{
  "num_hidden_layers": 8,
  "hidden_size": 192,
  "num_attention_heads": 3,
  "num_key_value_heads": 3,
  "head_dim": 64,
  "intermediate_size": 768,
  "vocab_size": 8036,
  "hidden_act": "tanh_gelu",
  "norm": "layernorm",
  "norm_place": "pre",
  "norm_eps": 1e-06,
  "positions": "learned",
  "qk_norm": true,
  "attn_scale": 0.125,
  "bias": "all",
  "tie_word_embeddings": false,
  "parallel_block": false,
  "extras": ["capped logits"],
  "init": "normal",
  "init_std_qkv": 0.0471,
  "init_std_o": 0.0118,
  "init_std_up": 0.0471,
  "init_std_down": 0.00589,
  "init_mimetic": 0.5,
  "optimizer": "muon_variant",
  "learning_rate": 0.00308,
  "lr_mult_o": 1.5,
  "beta1": 0.93,
  "lr_head": 0.00732,
  "max_grad_norm": 1.0,
  "warmup_steps": 0,
  "schedule": "wsd",
  "decay_fraction": 0.935,
  "decay_shape": "linear",
  "final_lr_fraction": 0.0,
  "batch_tokens": 32768,
  "max_seq_len": 256,
  "doc_mask": true,
  "train_tokens": 153300000,
  "max_steps": 4679,
  "dataset": "wikipedia_en"
}
Each number is 128 + 24 x the weight over the matrix's rms, rounded and kept within 0 to 255. Layers, rows and columns count from 0. Numbers have three digits each.

# up: layer 2 MLP up, 768x192, rms 0.126, rows 545-644, columns 64-127
# down: layer 2 MLP down (transposed), 768x192, rms 0.125, rows 545-644, columns 64-127
up545:166144148113125106117167127117075118129118094147131142130144162152120170098143100072130111100122163148118052099163062099157098122145099139140107108160160144118164145136129149131119148118128141
down545:140143094110134108133107101110087111080088201114107140169138110149119116130132068159117117124173146137148177126177142126105153095064114144145102113108147097140103135153119102136126163121146109
up546:142142140109107086149107126143107136118137125112107107120118123144131158126151108102136151165139112127098139110131138101122122131160155115138117109139100141127123146136113112140124199138183142
down546:138113153161111115102160135084137114126144128153151091097125147156123136127144156139171132129113134151107100125153108145124136117100138143128125093113093131129119108166114158128150122120122115
up547:128114125103130092121139072140108122129094115098152117111128086152176103110098110154163133145132117089153150079084120174121102140085167157144106110143196143134123146124118127117100121128158135
down547:145141153110077092088132095175147109144085142138111121149137137129112108065165103098113141093090110127161137134078114144109115119088165094151144115097199104103106161153086079139165154183151137
up548:169070156167107136142135149097126160119092103119122104161146120096116108134082142109094139139165133140121087124133153124130139113134121140162122100116120089151134162161122134104112162148086159
down548:115076106128151149102129121113136130108132083131155102141128144149138117152140161088155140153128132116138096071160133102144124099132117074144145121155118162149127085126119142157117071110152134
up549:070135128121142096106128116145167124144130083122158116142133140130100112151162115067151132079141092151151170117139128107146155095083113161130157133124120104103120128173139137182144110170118125
down549:166117118139111160170137148098118153147124121136091137103167122150155133072102133170129131116126211111098119151118130148129136124113139093160122120173150144135117099127109128089084151082128130
up550:096053094084191144102128127123144181144086115152102138129126082115129147098149143136130102155139149110078123133141153153088160200136123185127121130123147126082156122166110142089102119124143091
down550:071088088133186150130060193156138136128153137165098133150109109082101133160141147170173104110198176133145121116129073131101185171125116166153120148154104112087147054202126127074098168079073118
up551:144130124125155113151096147143089125158067126154124135143114160138132141122098163133156081114112141102105123128128109138154162111127122076154183159151127124156151138118139161111103137122076154
down551:108146161125123109145105133137121124165090099139155157114101133130155140126120124144136130147143077125098129103082129164112106130164112118115112156120149130169189106121126163172108107107144167
up552:098112170161118118123099144110137116137103148132132102145131114150185146121109140120128149124110145158125134134177095118124120168095094136114147125086149126125135132159111138121141121110137117
down552:130165126102074123118094129081105113133134133116124171135124137157139163102125142117125134140101126181146167177144117091145107119172112163137122102110139113146141084161139092112132167155161086
up553:138129140078146122107141150127161100176136098123166150152135172120134153133110075096150118134157142132115128151123081141145135139085140140128144086165153174126147125088120101132144128128114093
down553:162128119141126132145136139132142157137149125136128113133118129126122122157138087098135081104125131127100127131113169129145136155135124138122132134161158133127133128133133143123094106115097092
up554:133123131149152077120128121137171107129156114117151115135094123090100097114112141117090113116145127119120115141141153085141169147082116116157121135135136141121152116134139139154110096123081129
down554:104118111135068109118098145135148121095120147122130130121125197076103158108158182086104144115144136124194136131112086147132143123204104156107113106110144097140142166084129115108160137100123141
up555:138116158115108131129143167149108115055119159083110103127075117117072186136145135115135135051173130132134166171100116111128097118114145158146159089135125104129118129124122133109092131137082099
down555:123137126140117171102129112133148138097139135143150180118186130143123131114166104161118103134147135135155181116088080142124138078157120131108118126122156123091114180118158106149093103116123167
up556:146121132160099141129123140119095085116169145115119148140156131138118163124067203128125113063134136112124136147147142098137104123141113112124092170135123135119115163113148159102128135172089139
down556:121072122142107096109076088133112105125215152108096187125171063136125139088112131156152077112148087128126153133144134130141133119115123093177143122123116139091122144173127140123115109128097183
up557:113090157129150112111119134133104085143120124147133104167101143116124177160125102130122114148131155143160159129115120127125166124110145131156083150118129144129124143131148110099156145131128129
down557:181119144137148115118128162122125105148104120127125105228160113113143100156122126139147115128135128133140125101143149115159139097139135131162144133162137167114170133139140152121162129125118127
up558:079136136099140153129176121112124120106124152139130094126174118079115115173135104104114143143119146119127120125121099128105109104108137143137160091130090100132126107143090149182170158142107141
down558:105122119118146127151132114157113121097136140124147155162124114110116142154102095090131137109129147159124153119119137155149143175119131125112122181146159123117118124083152127100131119107083123
up559:138125110088138095114124094140121103177131180121135083106112150158154127085136117151184126144137149103110119139117167102124098161138167124117102163105120154101131095072108128113112156134084109
down559:183115137094129112132076116141123114182121155109160156107140153148127136107135137211138158071084137094116149107118113132137110121123159127139097110130144135125107106105071123170091127153106158
up560:118102151109146132135128122128186099107120133132158158130119100147136129102150150119162101125142100149099112133151130123107122095126128122124089132131125146128090138168153136123113106088122097
down560:128124165129094159143080094115096110139109157145089136157130140105112148109087102140136142129125109115134195147089114132143126097160147112090135111106166092144155143118098147118143135188141139
up561:141133083137129081109110140119132134136075084124149121123149169126127157137098138133102123163138140161119128148080086107132191135138118138153153157099139139206120086122157164094202117110142163
down561:150195130096174102134168151091130179115117148120136145119134129113152092169145149134107118174109130138161148184087111149132087182120132158138171163155089099128105108113125117099161133128110152
up562:121111127098101169184137151146102157140175156171092156151138121137101128164142125146124119157086107160118138088155156111150144132124085073178117130118132133125081148149136116065100139163116132
down562:124113153099128139154183126107082161113198148142106101129129157159120136100127122161113102110136112083130165123176165148143121086112104131140116137128113111172069109140135116129142109144141139
up563:102119141131115138137149088160070092114133106111162119132128093097117131135126098154090131131097147155106125106111131134130132166119111153126128103129139098157135099126122120145132148133109136
down563:148064107109134147138170121133172102128121113119135107112162156126140140114100160105127131121113155105143109134167111157161118144125145083166099114140130140134155103130131142103143105139116105
up564:160089147094137121146087096147105148104134112155140114120140104128135101148093169151114104122117113066121138128124123135114152172157133150149079096118130148129135150146075162059135160104120127
down564:113143142133131154082165130075141117104123159137109137111132104122148125141149094124121124121105165168129139121113117116137074153153107114130150133112103138148137124099176140149113091150108136
up565:124126108119133096144116086131087130145139132133182122106117087122131137153104131137108111093103160116089137141085129127085122168108145138153110121137138133135133126169109139137137144109152124
down565:149102129143128161133148153093160141106119136127107125138142156163140133118171119130108158166134133116145115105171126118166146098122130128101139137138141121096115133110144150122101081159111127
up566:167142119104152122099098138145085100153133095149122110153121150090124107137135182126118153106102096122116146123146150117092142137113146125106161127116105096116125158117136135093115137113109185
down566:142140127160119113132083125119135152104133128099115081113122105140136116122128129156112111160107092106187112117151130114113122129106156128101107102109164099156136119134090136145098145109130186
up567:143170118134107106157117128124113089109150147126089126121119139122132143148099108171080122163080142106127116104138158175139117096150104151123112096099144138127165139132139103149123155123069149
down567:093124133095154125119166138126108126134123112160137123102123136140144131154108122099130093150127111136159150121140128133147088153118094123163153143079163121128137116135130126097167143114167129
up568:120084096151105117157124109157150113135142112100145198139102110138154146135152132109156126162133126110132108119149110111160148160149089126135140111114119108157115167132139161128108089172144128
down568:157158134122095103174167095108120152100145129148141142127133145148134154119113127121113166131150146104135089167138134138130119132140134105156138141133123154096130173144150150112113156127103153
up569:116117145118131148110090114114144089104120106158127129136144125157060146078126138122126093121160151170146118122127079123133108144146114148095153148134132133092129129122128133126142115136117099
down569:116081141124111124172125086137135140115115113154124107137135132121113183116083115155154089145137193134127148150153143133145127115121108130077163133144080110162107147124117122091110138180148134
up570:121122111129132117193112147114102130165154141144128118086173135076144112150117090139144139161128140143105114074132104132142154114102105122142135114165100137155121169102097127132114148131105139
down570:161141086135099128148103223156122132136123131126146102112156108135126132124147119099137133185129125149077109119106139120158142116166113137128126137097142154162147139107132138156131167143114107
up571:141165152117130120118117144116072102110093097143099122121137157112137101108137136073079183071105100124154104141161142121099128141115125094157127121110187092109136182152137124112143128116060167
down571:134138148065164132123095076127104104109086127130090126165139188136140137108126106131084200100109098114131101142191155061127093124080161120116133100131174094156117103117124155104107122100096198
up572:134120134124128104124111137107127124119112148136127155135147129137140106098111113156166113108161098161127120114126132122121103115117085148122122118075123113162128144135158135123074089116120145
down572:083073131164102150133133101131086133165111122131142076161157127125129130150092091073125142165155083116097103130149166115108169098107107157149143112120119125133122125138152115162113108141150095
up573:099131114090162098149149143127127157132106090132131165112119110179152165099112101135156161133134111138118086135137121106154126133139117171105108109141114125130123110142120154105138132136137124
down573:156119193115111104108101105134139125116128135168150091129080141118165148120109116083093119119157093152155145152130179099171141113108104132118127091098102156144096149157147158162106171128121100
up574:135166162123129140140124116140147135116165128163122104071109133092136147163109101119089101142115102128158161147105115100149135159123129125119151107148162101121111147166119132155109160130138099
down574:135111147131150137177132144125133111098168136118104115125142116088120151100134163131136107060117112119129154173137095106143139095161135110120116074112130144152135124110161144102143180140191118
up575:097134127117126140091127154150072133155142092149132148139137139171070159086115148087134078131091104100115118117114107141164170117130119114152151131126128143136148135080136149117147148125117097
down575:100114079089122143076110084137134121121104101131095091121197104117117119142132141134081143168094134143091129096077124175127123149099116147115125138165165125127112130117098119132155191165139159
up576:153093115123108120095097094119128137100130081131150174137115089131160154093142100118115075141140166131125147133117125101160129159142158106150103094114135109133173138131113137131114109139102179
down576:112033122108110122127121133105123113094080102104174122114137170121129134137077133119162110158119168129108083141090148136131149106119128131110141132146141102143093122099113109140075156116131142
up577:091155106141125137079118097160115145122156117126105154141132124172101138092119136136088150101176137142110153178130093076117085105136168109116153127123135154130101115124154091111116173128125100
down577:129098137169112120129138087128100126160151130127185157131131093135076113105144097125090083100182139134145172095131130123123149091153151135148103117175098078089125136154121178145129153147102139
up578:123116151146070139142137135139117154135152105151077141109148114111153136106100125114077149156130136148165093115133091110119176122144147157156147161140127134159130112124131121144090108075104147
down578:107163096129151123119117128127141142149125148136134128126144136159130104149134141114181138128137119109148140110096151098160106141154116124135102107115099131086127106136088156162127124142164105
up579:169127197139153109122131143134116146118093113098118122144135096135092169150114108148137115136125182122098131133095123121084135112141151144201165107143115145151094107104098110133120119164126137
down579:144109161127124087116161145129143157101128138132143137145118140116147154151163131107124082180126091108128093122117132108149062116117150127159188157134162103119071149146120148157137067112119124
up580:152139095098112136179089133127126094139120089158109173145120098099163117137110141104129147129105110155102124082116134126148139170118125135149164152107096082129123122165124088133111150119096122
down580:114149093096145109140118116111088121116106109144115161109132139164143112112121151180089137141117095143101124135120154135133101097117129102159204093129073150149138147179139082170083140159142113
up581:111134105127142132148091141158112135094157117099171095115130110104166101126147157153143145109136102095112127134140148119135073098085143155124134115140144113133147127116115138121139186109112112
down581:096163129136120122143146106145157139102109132140136053139113123157093104103124118150086113147102150100165110124111101109126120145102131126139141149148153135091149101125118129124150120129132166
up582:138098147139122140149112154151137095102137111120105124136169117149117138154148132144124117158121111121127188120112111146150102157093111105109120119094156109117106097142125094074104124133121142
down582:127181129104143136151133130123157134146108125140124111103122116141057135144149131141128115094139162142143150164111137106135122084190138129112144118083145130180137117121102146132134128129063126
up583:130157146130139137145129126105115130139121139154103144142151113150138163122090085125111147107107133177129135121110152150146110112128142150161126123147138131186123163087166129107187152148082075
down583:117076127103154162129163107106159075112134084119148150112142133176106104071138145130116124116090118140133133136093176130174123154127142135154175121112138133139114110151141120179134096088115144
up584:144103149092096118171076146150110148135126122129125126158107154130125102157138160164140159127117160085111105087193122151106153109143160173135150137149167137151119107123121100132127117124099137
down584:152134136096121101135155074140176107126129100117139095152202146105126153127120109144141166121135122143151110119166154112095125142135107121106085129088140122139141163121112086121207066101131147
up585:149168137128122121189166126123148137096154161112109138107111092103155126130102163120112118080131116094130122076102185132184112127102165135136120104158159122090140150148102139129040142122162078
down585:138123096132143151132109116145133135119089101121142077142173120114105115128079133151158160120099098073138092116111136173176129084132139088140140159131124117116156098186097183164134127129094058
up586:123137142110119155145107123153135155117122091143121097158129078149121138159114154146116144112147125133135094127091099156095093137152139154134125137138094097129147116120145132108097146150146136
down586:171149162134134139127121139112117098125152119111101135155120125114118108165103113133106133105114132146117119135120112139148099163159121107141139089100149117145122135128100128122150173110100128
up587:107163106109146123111118151119139132114171171153162125123130114098136138158138137085165114151128101163156133193115141080101152147146140115129102119123098133121106139137066093118160113129156124
down587:095137134143157166089148143113162129127163120136137174128140109125129107161077178122136145155112101121159150133126145120121112176170112141132101102126094101125122138115126134105104116130151132
up588:191123142081164134142122126151082116141118088125153103132107132136094123119103137127093113123147148124086132099119132093110102121116099145134127091132122178111147116091098152104105157102118126
down588:133165126118122116124113120144174130140140155121090134129141134119131108172072114104155166104107141127152132109101128116132161101147155171143113157083105150162094118101111162113093100083144171
up589:133148133144164104117162106124106131136140105164158150124116134170162122142131099148120114112119150140118164201166146113103103145097145104122143153158111090111136132171101124163149143104110167
down589:149105139132115138107119113101127132095154130082115139181127144113132135123096147123137146130160093170129107116116123132157100138128130166093120134153161165119137141086121157118107105140103117
up590:104125122157127105133112145111153131091115153156132105108139088135092137150119179120097100119152162160118130141090101146113144114087090129123126139127138076071133078142103157167100124145139168
down590:112101113115163131130125125128089127114098172128138061112154095134093137098104113126102125079119137147131088145069118127117121125166167169111117127101140096135134133105127168121153172162103129
up591:171134137130110111149076142148127129116125099137165154085104157127090119113151157155119115131122150153113174116110137083154111171138115179142148134094102109121144163181105109095066067124134207
down591:136127101149107112143112124109145169180126129128133133134144155176107124108160139099123132102184111143120147136123088132135113136148122158120162126111124107097140138122131192088104083128138191
up592:123110164139138129132091140148102146097137139096111132110154131092137111139154148144130093143110140158142087125175088099119106147134099112115154134099160114176134126137116106084145122107157149
down592:090136139121121143118152134154123101153108119109100169122116139105157145089092109161077154153131174108167121107190117181125131180148112170112099160125173141158084114121098143113142121113139144
up593:145098099137114103119177175122138128153148108119120105133155146113086115064096119138167056118180099156112120131134128122109147105137161141143114115114136124149083144127150142165130115116077115
down593:115114115119091136147167130098145140132081134148092104114117074127145122145120150125119149119098175126162131092139146142170130186095154108119186147116126147109170162122140103130115105113141126
up594:131183114142124088139099093140101141165083162170100097166158144096142114109142096100144154158107095174121159136112111119130130147118124102132130098082103131116142141056121115162168169121115177
down594:124147157176118131120123107127144132172159160105136119115077086151154099127126151116149157112105111106135122144094105114138146169127122114121089145134086120149176136163097144127122127085144161
up595:102136093094153111130113117122137121163110132125149135129105110109131142167170149119164160107119089141129131118120187118150096145115105161118142106096109098110129069165097134173159113103082145
down595:151099124145130116113118107136115170098144145133098178157155133129166130135162137095102213131138104125137086098112114129112156087111151112134141144156096088102119135128118152119135112116175083
up596:125134133101125150170131099155067174126177077100113149103155123141111122153153098130102125113091116090129117109124125117179150133138153155129151135161177132149109128123102111113118143100084178
down596:116146147127116152146165164179082134149132162112126159113116143167145137101127108124154053156145148117128168106129108126159097118189116115134122116127163120120142106101120180165162131133135116
up597:127155132127184081113112113173159094151143098181192171116127167057115134201140122149129142138132149105137112149125162110127120104160118116111147155116121119124120161117183139155146127167149142
down597:147118102120141133081157089129098136100081094159131082126095109145176121124124115132118159113141106109120142120151106156110145150162152148113093098146159111133115116125102126125098148099144100
up598:115134118114133109133095122148123106120115111145151174096145170161131169146082131083121113138151170124135073129128100130125110125128108152174127135131120099124159152126103107109127129167091119
down598:135114116105118104143141101117148130123092156124146182144098144125118122127117121116107139132113173132158138127143134112156104133157119121107082168122115106116144158128143105138166107154149134
up599:108156154117160109123128122151132124142149118125142097105110131158142097134121145119112168147118140117120134113133123143129125134118130142088140152148083146101122158112115086127107132119170124
down599:120168091183110143128133110116161124123113113107127143103163125125132121160121116111133124114109153144131104119103124162145119124105124118130113131129125139143110143117141127134119138106110149
up600:150110130137142125106114137102156130120133193136119115114157144091157147126101126103149061128175110140126138152167110100146165129162143144151120154137101131119139140086119151108164119116102101
down600:163108126108132163132145127126161185087081111156123106163179127145145163165099105115150177129132114082144091128126127173134075140117091134097138146110128141142095103152142142117150154140158134
up601:094149138138139114136105141108109089157118140127144140132091113163101152101112141101167125110129164124111136167156101122138101176124123163081129169118152107100100143143124102124117114102118098
down601:118142118131163137139122121135147138130130155125151113141106131121154116118116150141150167104149157129143155110112111171150152122102109160099084126125111122115153148140157146061121123170100120
up602:153139143114128152132101146150102124161152138137147123097108123090123106125104119158122144192150131122089180124123094118121120108187120138119166128106135098147130154127154125163137137141116154
down602:115104165149122111130119132114127164146146147108151102112110182179165117110100099144138142136139105122130147173129151182114104111125112133176150104088107124180109136148090144134149133098129101
up603:128112119125133171135096161115134154103109085139128110117152103102087144147151084156153099160133133137134105178150128132107078123129114136152105108107108105100100120121141125142096132105187138
down603:119140110103095124126161147138137101129088141118105089136135121115131101115102157153125162123170134112121127104072117129123164154136134116120111165139120117148144113131158130108150134105123103
up604:091136149170130107114183151103141202151103139145090147127168113141106202085096125100109138146161085087125132128076121111112176115129122110173077144169157140135122147154130139130107138113099127
down604:126146088102168167126132140147155177081110114121070122135136127170133116111119145157118134136096127111125117092071107112070154113111149116166120099144116115175145128129127178153123105134168100
up605:149087130128119115142120156088134164117190120090121152116153114131145124124124158130164110131146097195116137098158106075126118107150088127178073130157159085163154134103147131091117150121142090
down605:131097144086141165146119148124095146098185151071138141089122137114135131162125117145181090123125081138152152132122153128132120153158115134147081139135145140189170096118123117089151123093139129
up606:119118110115111138161136129151110135190164138136137129150097160130112059194149134129106133110100159120120116149122177141147142132104097127152138140103145155105163169124113129103152116155155110
down606:094140125125139120094127157078168106130121156129080073114089122152106155139104114146101154103188110128102113117139115123124153195118136115130143155102116137077153168133096143103140130070161114
up607:136088134077130106129141106115117110123167156165127088097159110107148145179153095140113127104124145177155129117145175094136146122092132125131128131150131124155121155149139147157177144079153140
down607:158139170111130136172127100106096143119149122108118128125106130097102113137170096127107177141107219114173133090138079094167122144119118119146137118138131080144091126117154074104129181165132134
up608:121108142063111133132107128107130129143151162133156130102096121097125124124130155138170145110135101154139134135113128144149142133122096113089178127127123139155099149161126150157165117102142121
down608:117160128180164139148088128125141127076123119156100164132163095164099120148093139085109103137090172111125096134138116143141119142147110118160138087148154135097144133114136148107096159148100155
up609:168113116104135100129135108144150121137106127145132169109105120131173113125097125141126124150152089118150139133096126123103150106067113132140121119127096108103140153140117148151117134078188112
down609:108130089102150136142133157121096127106115156106137121153087155103161130134138174121149115138156146163144155169135106120127104118170144112111129128190165153117145103102132114121135117130112131
up610:123093140184115107159113128123141156166068136137109126143116115114114163122137133153120081116091126171109080075141145127121139152136132157141140116153127136166087104131121088120129095141109111
down610:091158137148131105108172155121148139121151080158111132108118119149154111140121150134141137139150122088163135106137113138148136135136152100156115150124125125117179130129154131121124131151169135
up611:148134121168142096151143104125115175159082137162136144119117137115120100074146124099145097164112107138166141155075116070101139112119134113157167104195116116114138132149124168142129205124105146
down611:133153112125128174133149153046171134154129129106095143146126138170118155164140110138120134154109173095140162148102094113139087117136139096133097088154114153159144145120131139146112134117090134
up612:145093116135148122086137156129119103117117138110122114109093117128121157121126146126142139085165124126169126123138117151129133143136144133135129139089138148108059151139127137133119123117118173
down612:127096114142116085162154119126125169108129097142139122152159111133133100117109163099110157137152126132091149132129110167164117121137089126158111109115123163148148122137095137160148167108119076
up613:130123144125134115141141203110130137130157138126137117121170129151140151125142069148123106120195105143156153140068141123144108100119135108158154111132129114142099122117103159161149137110132110
down613:129145152125141138103145137147132099137142129136140127126111130123134161134149127110112096158185096123055124177100130106115136157120091102145106119119141174158138095093139102090144154105148106
up614:143156137142138112153110161106128143111147131100144132092124151103098135144126127160173103130134168122117130113097117083119140142106113125144154094150117130118132146135122124106168119166112134
down614:099156153137142079136145134153113114133141103116127126123154156155095141157095090108135139181125135087117114094134168090139122137097083118094119180159152132090099165201128086104115169137158095
up615:135153133128148139111123133144128121123176102166141143053102126123135136143133175127141120156087136133128135130100154078145147079094138112160145126127133134182117116148098152106115175086114143
down615:106146144060107141139132123142118156129099109103127122120166115121112160144137138145180160136129139057142147150155128121113140094159080163084137114127117149117119168127097129151120129098141114
up616:166124163137134108143194100101125140126122132115171135148129098131147180089116173129144152118163086163117082151146107118120098110116144144121091114097151126149074102149141124118154115150116116
down616:175155136163168128130084112106142103087153152122078176124120117126158100117130145113160086147139135126125145141174124175143163114124121123137156095121119111190106129096103135131088134116133160
up617:135134116136121062084151104138120131087130182064160110105126126143105179127113072130128106087132129107120083121116174099156119122107148150167087115150116143106146105127126140101130146142131104
down617:110114122124135140130153129103100133186151098122122180106122145116135138074152165104111157146144149150115129112105102140152096078171121126174122090132144125081125140164131157150119112105110113
up618:146161120132172097165127100121094091109091147125083146106130110085141165086132123143089098119155144116131142135130142139172141144128092095117098113125082098110149121142093131166128129126147138
down618:145117068115125147122105164095173166146097153153160108104149144158111171121122124165150075113116110099182135119144171130140143110132143169108129123163105140125130121101081164114154112150099121
up619:156156135107105105142108187103115123156073106115147127131097115112110132091114125182174134123125111150067119123166114127108094129134124166129170134145117172135141125106129109101125100148136119
down619:114124141127179146154142182134145135084102109161122131130093128131152115139149175129155131124112133127130159118122152140077139151137120131134143130136124143130147130111118104125069147124136145
up620:095155112118149142114152138147080145149127108141102076120144144106077088150102155140165132105104091161147075112109070108103115111122133110108133142175120143158113149103178111129123114129155162
down620:107134114128130158087163127137138108114150140092141131105111140131176135108082118119168113154123101111111144067161130115118109180166108139130108151124132148106173130083167137135145095166164114
up621:127110142149102117131123102108124069164084083105112154151107106134118122117134112134108075142111178148137098172133091127138151160103167074161130150118172138130140109130125123144146103159104156
down621:142087163129093126105088125129105136071156140080147118139156162162133104155124138134129119134122141098172112136153132126148152125144152104141103149115148132123150089158125092143130139140164154
up622:156098143094116128088125084104110133131123133110130152140128116094158131093158167131133148074144146129127142109105145111111104135171152163152098147093086175138116175104129125125170095121095127
down622:136143125131136117124101164103150133124143124150105117101106094128112133135124106089148127139120146134137130114094091134123121140116098118110100128124077120165134118093143137128130155139136179
up623:157107115117160129103184171114096146133106084133100139109134143137119144113151112156131122119096173126141065148142104147128110159121133112158148110106138102103157155138106126111107107136064111
down623:123120153103139107095105124139078156100144096146096148108137154126098135126189140127129150126094131080100081147133131150138107136147098173147126124128151155143142166114122121113110093106137084
up624:105119141081118119144116144122137105159101078122107175096149101199152144135115150138110088126122117139123107136145154132118112157114186102103118150130159085101118159138098131143075125124123100
down624:143110131096125121084111181135132121115135162152102126151118132121117138135113162146119114112159100159140111143159109073129115162124138118120123142119101100115173103127168155123083135123152099
up625:113092135115216157169149135123136135152098151161116090082147101097115169088074082147159122127117128129110139135140127148109122176128158145134117129155156117096147103118152165119131181142114137
down625:109121123106169095111105158159157158148146106141089090184095121093143089157143141154119114122107143098160143083166101131099126165142149114156127073108118088157094135116096124126127143101139093
up626:096086125118124155096091115154124152129095115105121131150109118125134094101146165193095124133171127147149133122121118140131114134090116112127140127144085145155152136117133140109098137097096144
down626:110153102138127139131124119127099145117145118099159109078156139098117117106144133146117058155118182175136127109096086087112139141161141094137098075141110140148148132146122120125125136129111129
up627:135125129096155113172117150131131069134159072132091146109095164126104125171154123097138142153152152178128112138131135137161084131131131151114125083089094130113133152170147133179127108156117140
down627:137117113156092149110144072113144147163147110110113139161110097120126104125103111114095133133094142134108107128136139141120161125133152116148132102142150110116144116090152154108153140151136154
up628:132139188128127106151132185097138099143166164080110136082110101138142110149127110127105112125091150114085112128090111137154119115150178151157127140120185143108151104145100144070108138105110137
down628:132163119140109144147130129159150129121113176125131122150140146135132151113120093119161118136120093098099124148152131160168089125135160185120140134126137158143125143145089082105159155077094120
up629:124095115086113132143118138125114132144145196143167112104094141104151129157178090099121181147119096114149157146138165092150131145138113143137099079116112097083141112136113127126126154156150127
down629:177141103105113138111146139156154123074114116136141181151119146114116103150103123116133126101145141134133138133117109106175159170144114129171139150099158114136110181123063089124080202124132110
up630:129109137124123158112122065109133095125143105161132099126114118100101167140107160130087152131121083116120149121144172085105152112112121148102112165165102103163128109105137136137145124125132090
down630:146157140146131104131107112123178135129118097114129145108127108114126166163118106149127179135110141109124119152127111163158144117118101123132119154142108133086135181082136121089102136173098156
up631:103149117122140125178081149160158118067112119140149143115094139109098156153184105146132143098124099132141123154118144119113127138117115179134089106114125119127178164132145167150200144130134098
down631:153114139124129116119129144121144109133094129134153148128157098113091103065110129153127113113146095122115137150152136115108094148140118101140105151150153109114203144126094132129111104121108101
up632:166168178140140154151146139166115139126155079134123146115088157145119141146169115110147156158142143148152068141125158154130137195092160133124132093113126150144092148082135143103107125116134098
down632:097160132124092151130157097096122145128148143119164092113131127136115164110165106172173121152104143172098129141119139126101110141122120132143133101089109148144083128128158166130144117136155136
up633:124093109115112104138146122110124132119141126138103151109130121112155118140118147129113111118149092136134111141143155102139181130142152122146120105151115125116149130161096148168155167082132151
down633:122114103151122188127106112132107123086192137104138132140103126158124106118139112112151149107160129156102135124103130138127098142133114150122098124158147151113086106096163109138157109147125112
up634:109144161080177140104131106156093097113130154116150172142144141151145136108105101148142115149162099118174135179044148069105173127093107144128101147170104122139121154126139142144149125127122073
down634:161106115151167080172104128115142109098114121131131115148117133145132156079097108159166134164119139127129152170150139132105162114151104127123161155171093145098188132131132104139137107159129114
up635:152149162129123092132131123162157134070155122092139143122151180106137146147096122129148102165101111140096159144170123104132105093133131086124125121153098110150132138128108130158144110114100105
down635:141139147060129107105141123138120099072136076105162120149120174111127148144140146121116126146106110120151133162140167122120137084123136110098086141144118115096142135129125123144090113131133113
up636:174141154141147094126147116151105111139163116120120159157114128088096109136134099176140156095081111067113123167116141129104133114110136128150121125144131143182107126091089122113098164141129145
down636:092137084138140169090125081102137093180149103143102148130153175115170139126126154173163119103128086103151100120148111131110102157119149138074131095163162135140095113109112147101151141113149130
up637:122110145109105132164089153140130181088107131124160117159142082152146143124120141117141131115112150152085148141148089151114098138124117123153123161150131140126113117132164080068104093090128088
down637:113093102123140111103115151129131111106164112139142117113109112156102122110105114122072090080159096114094152083127165133083140119144085095119141137146168153150120117170134072131125104129127090
up638:137132124129160126157091149138129123112118140128150109106128146102138069158162108121133143097126125149136138142153159145123151123127172131122160060147124140143188161170110128119123139114133128
down638:159169131146141115131156160144150102124077122107105113127127107120146122115170131130132128096165105134135138125116107192088134116135146096093129120130138181111155147121120113126082127128141113
up639:153140145178140121126151104116137109121117158158163152149113084086157120128098098134079160137109096112131172128099141101146113144095136111128122136156128159112146166163126137145105101178111087
down639:091129098131153143162143148170108134116113142152153096178173134173132136133131126159149143120091141139104071097088066133128199146119113148127075186125124109141141117147128115153114157107134153
up640:153142106138116135106142116154136108108134115151094086140103160119108109117087144149145096135136119103067117115092122097137146116158137142149153105137124159144157103080104116095127143145115127
down640:118133122129144113146116132112107106139113086123122124134075108085162138153125124113150130146098123157109177117117153149083106120162120119126134143152128112157106129132101133125135126132159133
up641:132141118122126120147107138144131136160112130155132114092105085116130127132155145097129098182155161095126099122129123108110128101099104156159097097113136141105095137164115167101162195099171086
down641:118126140146116168096165130109100137138133158127149121076150150163119154115130108139112126097093130123127168134081150107160131175095113107123112115135117161134134111119152089137135096119151185
up642:141143116116117076110136173122096068128149146049110123170085165095149134129163158144123149106164143163138109134167138123153078071149095185135122119117128113109132124127146107155128138167120110
down642:142129147151100131134144098099123141101145125139146082138118137143121127121115053118117122147183151134132149140154112074131118136121152124111092114086160109101148158143114148118115118162143153
up643:108129126073145084157076157103147113107124085146136128145108135086099164111134139115115098126088149133081116129122115134122142113147087158115122120132128074132101094130111092112115068098129135
down643:147066123082092115104129119158126141130087112128150121107146162144179139137126119143163162177142197113106125146106125123119113111148135151095122111090102150165165114073088148101112130147124114
up644:124109111126143111135118082177157116145094123152118145164115132153107135159150122112140149143094121163106063109136079133142092113117117132161127145110123064148146148105154123159084144179115124
down644:115107114112123070120126144062142179112137164189148181161105141153097139108153163166107115093140115165107106156140124157156130118121124208138165135133093098147131121112128134143087105054085113